Each number is 128 + 24 x the weight over its row's rms, rounded and kept within 0 to 255. Layers, rows and columns count from 0. Numbers have three digits each. The size before them is the row's rms in percent of the matrix's.

# down: layer 6 MLP down (transposed), 2880x576, rms 0.0476, rows 609-668, columns 288-335
# up: layer 6 MLP up, 2880x576, rms 0.052, rows 610-669, columns 288-335
down609 097:131128144114109123140114129127149146123063129133145124131124087165110151133107111135119155185154136087136133097105154133090160160138103089148172
up610 101:126114112114088106145092161157128149114137103151089103134092145101164159131105133136170137122101131104138116116117105102072139107172183134129122
down610 091:138144148148158138135125153136137107119164146132116102142155118116161121131158082139110136054078130133095124140147152156115126130086134126121148
up611 100:102118178136100129121110123128124108114125126109138143120172159126133168108091137139130143141119134121122101110146137126111079114142153109126088
down611 097:123153118089122125108131112138120080101126177165123134134143141086105143141119104103119123117105142141127112156114084122149166150116124112128074
up612 107:120153138159100109142104096148105144092129104132131125068148128139141133116079155173107133139135118123137132143133116171101134113108124199164128
down612 111:139134112083104138164113141114122117113118141086151094102131108137101102120082103158133112140155137134109133110099081148084158121124122135130155
up613 106:117115131099080144142135147124102134138096140125138089108130095142140162130110141145133121140139105136079168110118172100121130113113122116133126
down613 101:142107099103096108106167128117091115089134086096155150131134129110146107112151136129151148137172170145107115121130148139123112074114105139080142
up614 106:104114176124080112138094093126162099085150112126147082130162156128102159149080140130116081160152092107074138139110097111109074123151147164102132
down614 119:123124134089130096087144097155119111134125095158109129083170150092091117131115138126100119144098102114140122153092119123098124125130086134119152
up615 092:106160136163161115130080132123103152133100099077123126138121156119151117104165138128127141127150102119121105100148137129117113142118113124139092
down615 096:168124134101093117143125134125121107138139151151145142131094121167103169139093160139135137133128107114166116095104108121109093123122158130118181
up616 098:078119133132087151078126132099097134102121114115115137120101123140113142129119151168163163132131134158149176150120191143144110127153108121144180
down616 097:150136124116171108156137145133154160115126099105140108088086116145128158158136105097115097148131131119158091102103085124123147118148138146107104
up617 093:131101137123104119122100138121085119132159161115091142106091157112124122120128156125145165108088102138147146146133104126112111135149112130167141
down617 091:155145131114156143125149159129153158152110127134166137183159107114129154148105110160136093170167117125127150128150138123157133113137158145124155
up618 104:122146084146127091136113149116121146107140121107130131128131154132138146097115137132142150083065116115157136098124083106106158112149131118150077
down618 120:126112097105090149132121135120133122112154145158115127130151134147132117113100139119117107048130116168104125091129140113123080138183132129129129
up619 102:122130132113129154125158137186148137121116144114139138127142147134158113110166097125138130097095094106115126097120117054114123134109137125105132
down619 100:122154057110129088156130126119121133139117148150121115121156085151121130124134131122107141120104106151127117141111114149132112082135127125099125
up620 098:100134099097128107076116117095091133098114145108117119098136118111165157132120112186131137123168127133115158101135135135133127107172135121132104
down620 095:098114077127096147156112116138146129161114130099122122160128141151071094149142203166134121093129140110105093113089139132099134132125117133138116
up621 102:091144134109100120129130186120126116143178103103140133143093111137185160123119112135062116167115116111120140104098120143116073138123100157138100
down621 102:120141124136145143124099107113091114137082098155067136160150114109104091078128164149180129089113163161062156130163109094130164129124132108115089
up622 098:129145118149103164148095116157125171123142113104099134148164116123130134138106167103130107104096157106131127115129130153109112133121124130177135
down622 101:121105170120181171136106122092108119140154144148142159116142139103162136103099112108152106151126115143133142116107148159122130154134128119118099
up623 091:156150154088067108101109157177149080133154158143104102125161137154138125119155100168117147148112171149147123096098136154114123112116097131122143
down623 093:090084146177156140163136109081161153101144099106125132140095111083091111119098146120135097128141137120090130166174112114124136137159141112101150
up624 094:100120153092153123129135107166135091147111126116118105133111134138150165103142105128112102127099107110109140150113169098104150073093134111152131
down624 092:119085116122144122112128117134140156096144107116143118109126145109120128153132110120143111109155125157122141120161095163140123148127115147156088
up625 094:096108142138170151108100176098141152135154142040147126112114163115097155098148108175098104113132095137142133142125156128174126102095117101142085
down625 099:165162112141164110109166107166068138151143123142152159144137042174158167136118122115133124166118134161132154132121110146102127104127129161133139
up626 103:107159112134123123130120137157105096159114130112170148120119121173117151099121133104093105187121112151127122128154115130105093108127120193129110
down626 109:112145176110127148133129107114172131143154148089099144117080110120140189148141093126105156131132132125126146131141140118091129113202168120109090
up627 102:112133117100111141101141090141131098127131138112163138093119188118109134150132089145122100120123128099117110129165129145110139118123173159110163
down627 105:113117132118155162158113151146093121135049135135129113109142101101096108096126106094165119154110097153142128172164135150116116110139124127093092
up628 092:118146157107125096141152138136156158110124116107143127141136142137120127073089142116146127173122120108132131123102138115087158112127130139115128
down628 092:130138111132142148128127134122116135161147110134145155146176123134116143167135108099121113159154131133127151113132133148127082133154135143154144
up629 103:126191119105157130103112109143096111104140119138166127137090146140116128082101130156142117131094134119101131139141129158090152131156158113103118
down629 102:118104135116137122151169110120104167075149115148147081146126150154116129168066112140079109135159133145097130123131149148150119127136148123139135
up630 104:131114095090116092102149106158082134115135122119124147128100159146089146102118156128145146113127136154175118116162104132124134090160146154140093
down630 100:091166116138141125104074124157145143098147140091085070153126117085143101161168129110129139132130146150154125170155168136100148125094164109140125
up631 100:119117123124121130106140160182108108119146156098154128108144140132135143099155146136114113131156118143119140147130127107113133142116109085100146
down631 099:106143129136137142167138091095140146107093093108119117163102154168105133164118127124112176091115114110122104132139115124150126125107142140128120
up632 102:134111176107130139121095125139095133106131129098142168159082113122114138105117137148153145157159094122149156132094143124089114113096125143094112
down632 099:120141082106155100109124105119112138090131097099120125128147132165133128110118110131098088087094138122130103128132149133132160130148138098129128
up633 085:139106147095147140122124136187154103131122169153148116089090128130145156122134148155125120134111122118191149093141139132098093108123142124122109
down633 089:081157112125093118129140151083129164167140144100139135175150119167073116115132098098140090116154120142083138126142106110129148146141096107112166
up634 104:111127132135123131142112168126086118129119141113146122143141161134116147135114118169119129195145124105075145094153167132078136120126121101124099
down634 100:154160148092136135119137129141126139090104120120087176096075133146127123150153118140150148144135150148158089109126081095121136127118112132141114
up635 102:141180162128159120103121157174150157081131144088128143115121138114132145136130154142087144094122068146142128170139099124149157161134127118139117
down635 097:136135109130167116115138128152109110135083112191101127147168139102170164095105135108164088120129138160101120058141130115107122112127111155148137
up636 102:113124114152144118165096120164084115200142149118146100088156105117147137104095165096145160127094164125070109115135107069141116112132137120120139
down636 099:157122116139124117108127175111163098137128157133077172117135126161149142115135124128135091151130110114165148113142076133124147152148128138170143
up637 099:100110151107126129154064142121167090088142128147135133078129161124178179121153142115126126156131133106153108127106126106144127127122118078128141
down637 102:139140149092132123090154125092108134138122170085134125142115120125126105132157088135101114099110155113122144189103117119119106114153144120127141
up638 102:145070120115069098151085117128154124150132134119156095119125135138141133130119109179097161163112129119136094128123090129135141135144116145128137
down638 100:107149127133148107088098164111114125144132113104113121112194138129114096171104129122106110168159140118152166168102154130151088120078171105151147
up639 101:163133156129134148161075142162109117145130126120106105115139118122112122138144164148125099100149161148098140118127167066088118100121107110102129
down639 100:136175069117110094123121134149120145137107144155129122130158122132170126103116109113160166115162115158130134141147130100147119106113137146167114
up640 106:128145092112116118130113096127109141141144189137114106125134102176115128132092089171127143118141147132126188153097148126159112124127145164116109
down640 113:135121122131109122166137144116133104148106126149163140056128148112107118109170146144107127128132136097128184131126117115138111088111148134105098
up641 100:138104071147143131112144142141140098162150161128104120116178109152125125142135157120140163103113102119141144118124123106123091154103123121130103
down641 095:125085191116123122165130141130065158134082129113146130078114149147116106128135143125072125137138114127151136125082157155089123107133148128131109
up642 107:124092133133159152138107160100128106138131123096138140112094112130114167136100153149140092118143156054107115113134108140125129128126068090133098
down642 102:095146146110070165091077153163102166157071112100136147138164094129100133162110142108122120151129154086108164145140107144104136176138132101134119
up643 103:123106119114142093117143116117138156128143174120150099144133139129182152143092126176181131158135115115143147123104084118123125137125174135122098
down643 109:103101160145135165143076063140121120120113111185131112151100173130119148121133171103130148124152148102128140120126129117130121121129103119169091
up644 093:087131144138123140121132121106122136122134114104141142140136184133150114135136126109104150121141084138104137128133127151136126085144175125113151
down644 097:122160148104133117119114138131142165085163121151126121120140129136131182126147147160146114137148137133137129142136117103077137133132111105134119
up645 105:102081134155125154086150170136160118127118149134154143113101146150139125119139122146145172151102129111098125159156128087124115064142140125134074
down645 108:095131157127138117137158152132187114108130106122150122112128160116167118122141079082117124097103147120114089131121165183126162105108116075142123
up646 103:153099126106124078174110095138155131155116114156124132139135148144144106101097144089141148198164113088179115122133109106144121139146114111154146
down646 103:137155102143133175088157138111102117104134171090158125112109090112090138132142105119131105142082142165169097117133122106181114117113156116114118
up647 105:107153120113087057126120147118122129160120148096138138103129131163130148123120194129131127152174099121133144125121140138156114069127149152181123
down647 104:103157138102142091081084102146130123132125132159138110142103118137115152145143138080137163126115160135125125152101154146098125099142149124124084
up648 097:076099170106121121165105142150118139134107113152108129082142154140110104128115116117161147155141148146121137109142146114086132124150158130104138
down648 097:156176079153109140093146152100135152104145108129171130111102112130138126060127145172120117141120120143129135093132123159157114146110143109129172
up649 113:112114137125090137104117126159126153138177201119163133094160122129136165128117095110115133149128118102119144130159182145146089118151130131099125
down649 125:094118130147115135109142125124139143137115148137139178124083096122136192150136115135099136139114098153190141134149116142071158119111136122157108
up650 095:081161126159109123098176114116125125138124197124132094120121135139125146125135117142190116123126142148127111104103147092121115150157149110126113
down650 096:115142130074140163124092111130125122125149100106097144136137128133136123123139145129128159135135133104114154129144098133154163145140113140168130
up651 095:121139146116112100087138151157158144120110105100170115152136107167121143202116112087120123128138127127118138114122156144141109131141132114149109
down651 096:114108118146157145210133155147163120100111156116109117154089143136103115105133153171121118158155124174140128144123143159143171142114095146118139
up652 106:109122161138152122111138130176134147172160130127109131122165129122172104121106134120083143132102123100088166111082110141137090134097125107181128
down652 102:115113087116128093142140122116130137106164178150114087130104123107086172144144111126152096116122130133150111110160148115159079130139152121112135
up653 099:145105148116101086127121126114141123130147116113138134136103130123104122119146169097100129133138112115119154122101108089064120152120136143170135
down653 098:124167097100142143106131142136129140148081133151125147131095128149204157103170148131128132152114123162130120110133185116118165131088108146132101
up654 097:167145116114093144165127160127102123140127128117142117130116112146154115145162120080126129140068141117146133133121078119117099148115165131123169
down654 097:088141120160154101118103140200164169130114148096143146103170116121132090102056100100077175136153157068144111130111118098147132163102127135137132
up655 098:166099139108130125112164105160143144155108167145155096105173146115142128146098147130101132139120139129105127156142116091144110120111135131112065
down655 098:183110127147166167109091135136112123148164116134173144154123125119115123121104133132159138138100107098112137124117127123146094123176154129127161
up656 101:136116169148115157116101102108134154154141124103095123138147160137181101143155138141143120118131118086127134118126134137092113152127159103140108
down656 102:115112153101112131134123145130139096105108107146099135129126154186167162123147138091099116108142141115150119120134150169118121148120121081123084
up657 105:143111106146108101165127137151127102139122118119171098102167111127136160103119142115167145143081113108126137112092135129086153120092155140121150
down657 104:125107099166104089154100170169132126084080147101112120105174108141147143177139148111162136103140114129108106135113142145151103140130144109131107
up658 091:061121086142134097157144108106107125163104137111110125099102144111102137099094145102120149132109086108124134140134119107112067100131154139123091
down658 098:128138108143200126094129121126130170110130120087171114111097137093119100168094125147130139140136132168126128142122147147153164163132136106124088
up659 101:102123139134148126128122131168122118117139137100127129096095113128172139115108185144181143092126135116113151129096116147091149098117148109122103
down659 099:130123169152161165147149135154146108137139129074145109122148139135109072118098091131105168147120144140146128152164112161106144093145117129121119
up660 094:101189153098103146159142122158140110197146087102115113133107157124135119138144118138110148119189148100141123132154082121119105089163117138181112
down660 091:136108146119159125141097114128101183101107188172095160115149129144122133162098123155171142108132157152157162128098163125127100127135133132104134
up661 102:080133139103130122144123167157124123137169166129139111088132118132111098103104137177158181165086101076140135126122143112103119123101139089143123
down661 101:121097166077120154136131172111121106110127113171165149186127124138142138127077171130104142169160119155088139147104056122128120123126149182115112
up662 100:104123117114135167144120109188116107160139079112125095088131128115143157129117140131123108110155149110132141093123155147057135145119165135122096
down662 106:178148148127118122189111125129139097082107107090103130140142116138152111150100146139118132124145109151129160141115109135172119142101154163149159
up663 085:134152149091118100068128151157122074144129134135127154151134176123161145153130155122121098086121131096117147111102115140124132129116118078151121
down663 092:104100171115152115116125093127128190097159139124173093118102091099109103093116098130110178141098132132107127156132155121119112131123144141064104
up664 097:114145105122136138122149135092146131096115121103141124100055124130160155135155139136123140098191122161122113095130097122136132149101144142148111
down664 092:138131131111141122146174158124144117134164126139143141109123152099162120155143135171101120133115136083095128153101121136130102124118157128163182
up665 105:105147106117139111122065152179111185189145118146109132162062122132129120138111093146130115186081132126086159081157134155107095147150153112103121
down665 100:151100141099115123156150143117114110108130120143160127110129117127125115133119124123148108112121126144124137127082122075136153101142147113106142
up666 093:139097111116147136123120176120107101118085101122093138133095127134134168204116177100115137112137121150112125113162112124103169131125097130144095
down666 093:163145141091122110153095080077120170135149114122096113119112152166105102073151104148123169153089130122158124124118154135124154133087169107109124
up667 103:109148145117096095155118138153143120162122124117090100139141128138128146167070178093085117118121137131119164105124133119121141115151108126176098
down667 099:117092114128108124144107122114130150121098114099131145141135131070120144082151157131122084139113133132169128120123102099128106121062105135120149
up668 105:112101141095090123123141072114108139063139133128115140109134172162160186162137148144134134130164145143133087109103129132087153101134123118107146
down668 102:118141090144142120111155103152154124128118104147216165129137177129144137137114147139142142180170137100137149143092187115109158146128100128143185
up669 100:143139145130079112106091135125123127148116152138140116139143135194148129097116133107135163094129117130143181111136101082126093126092124136132126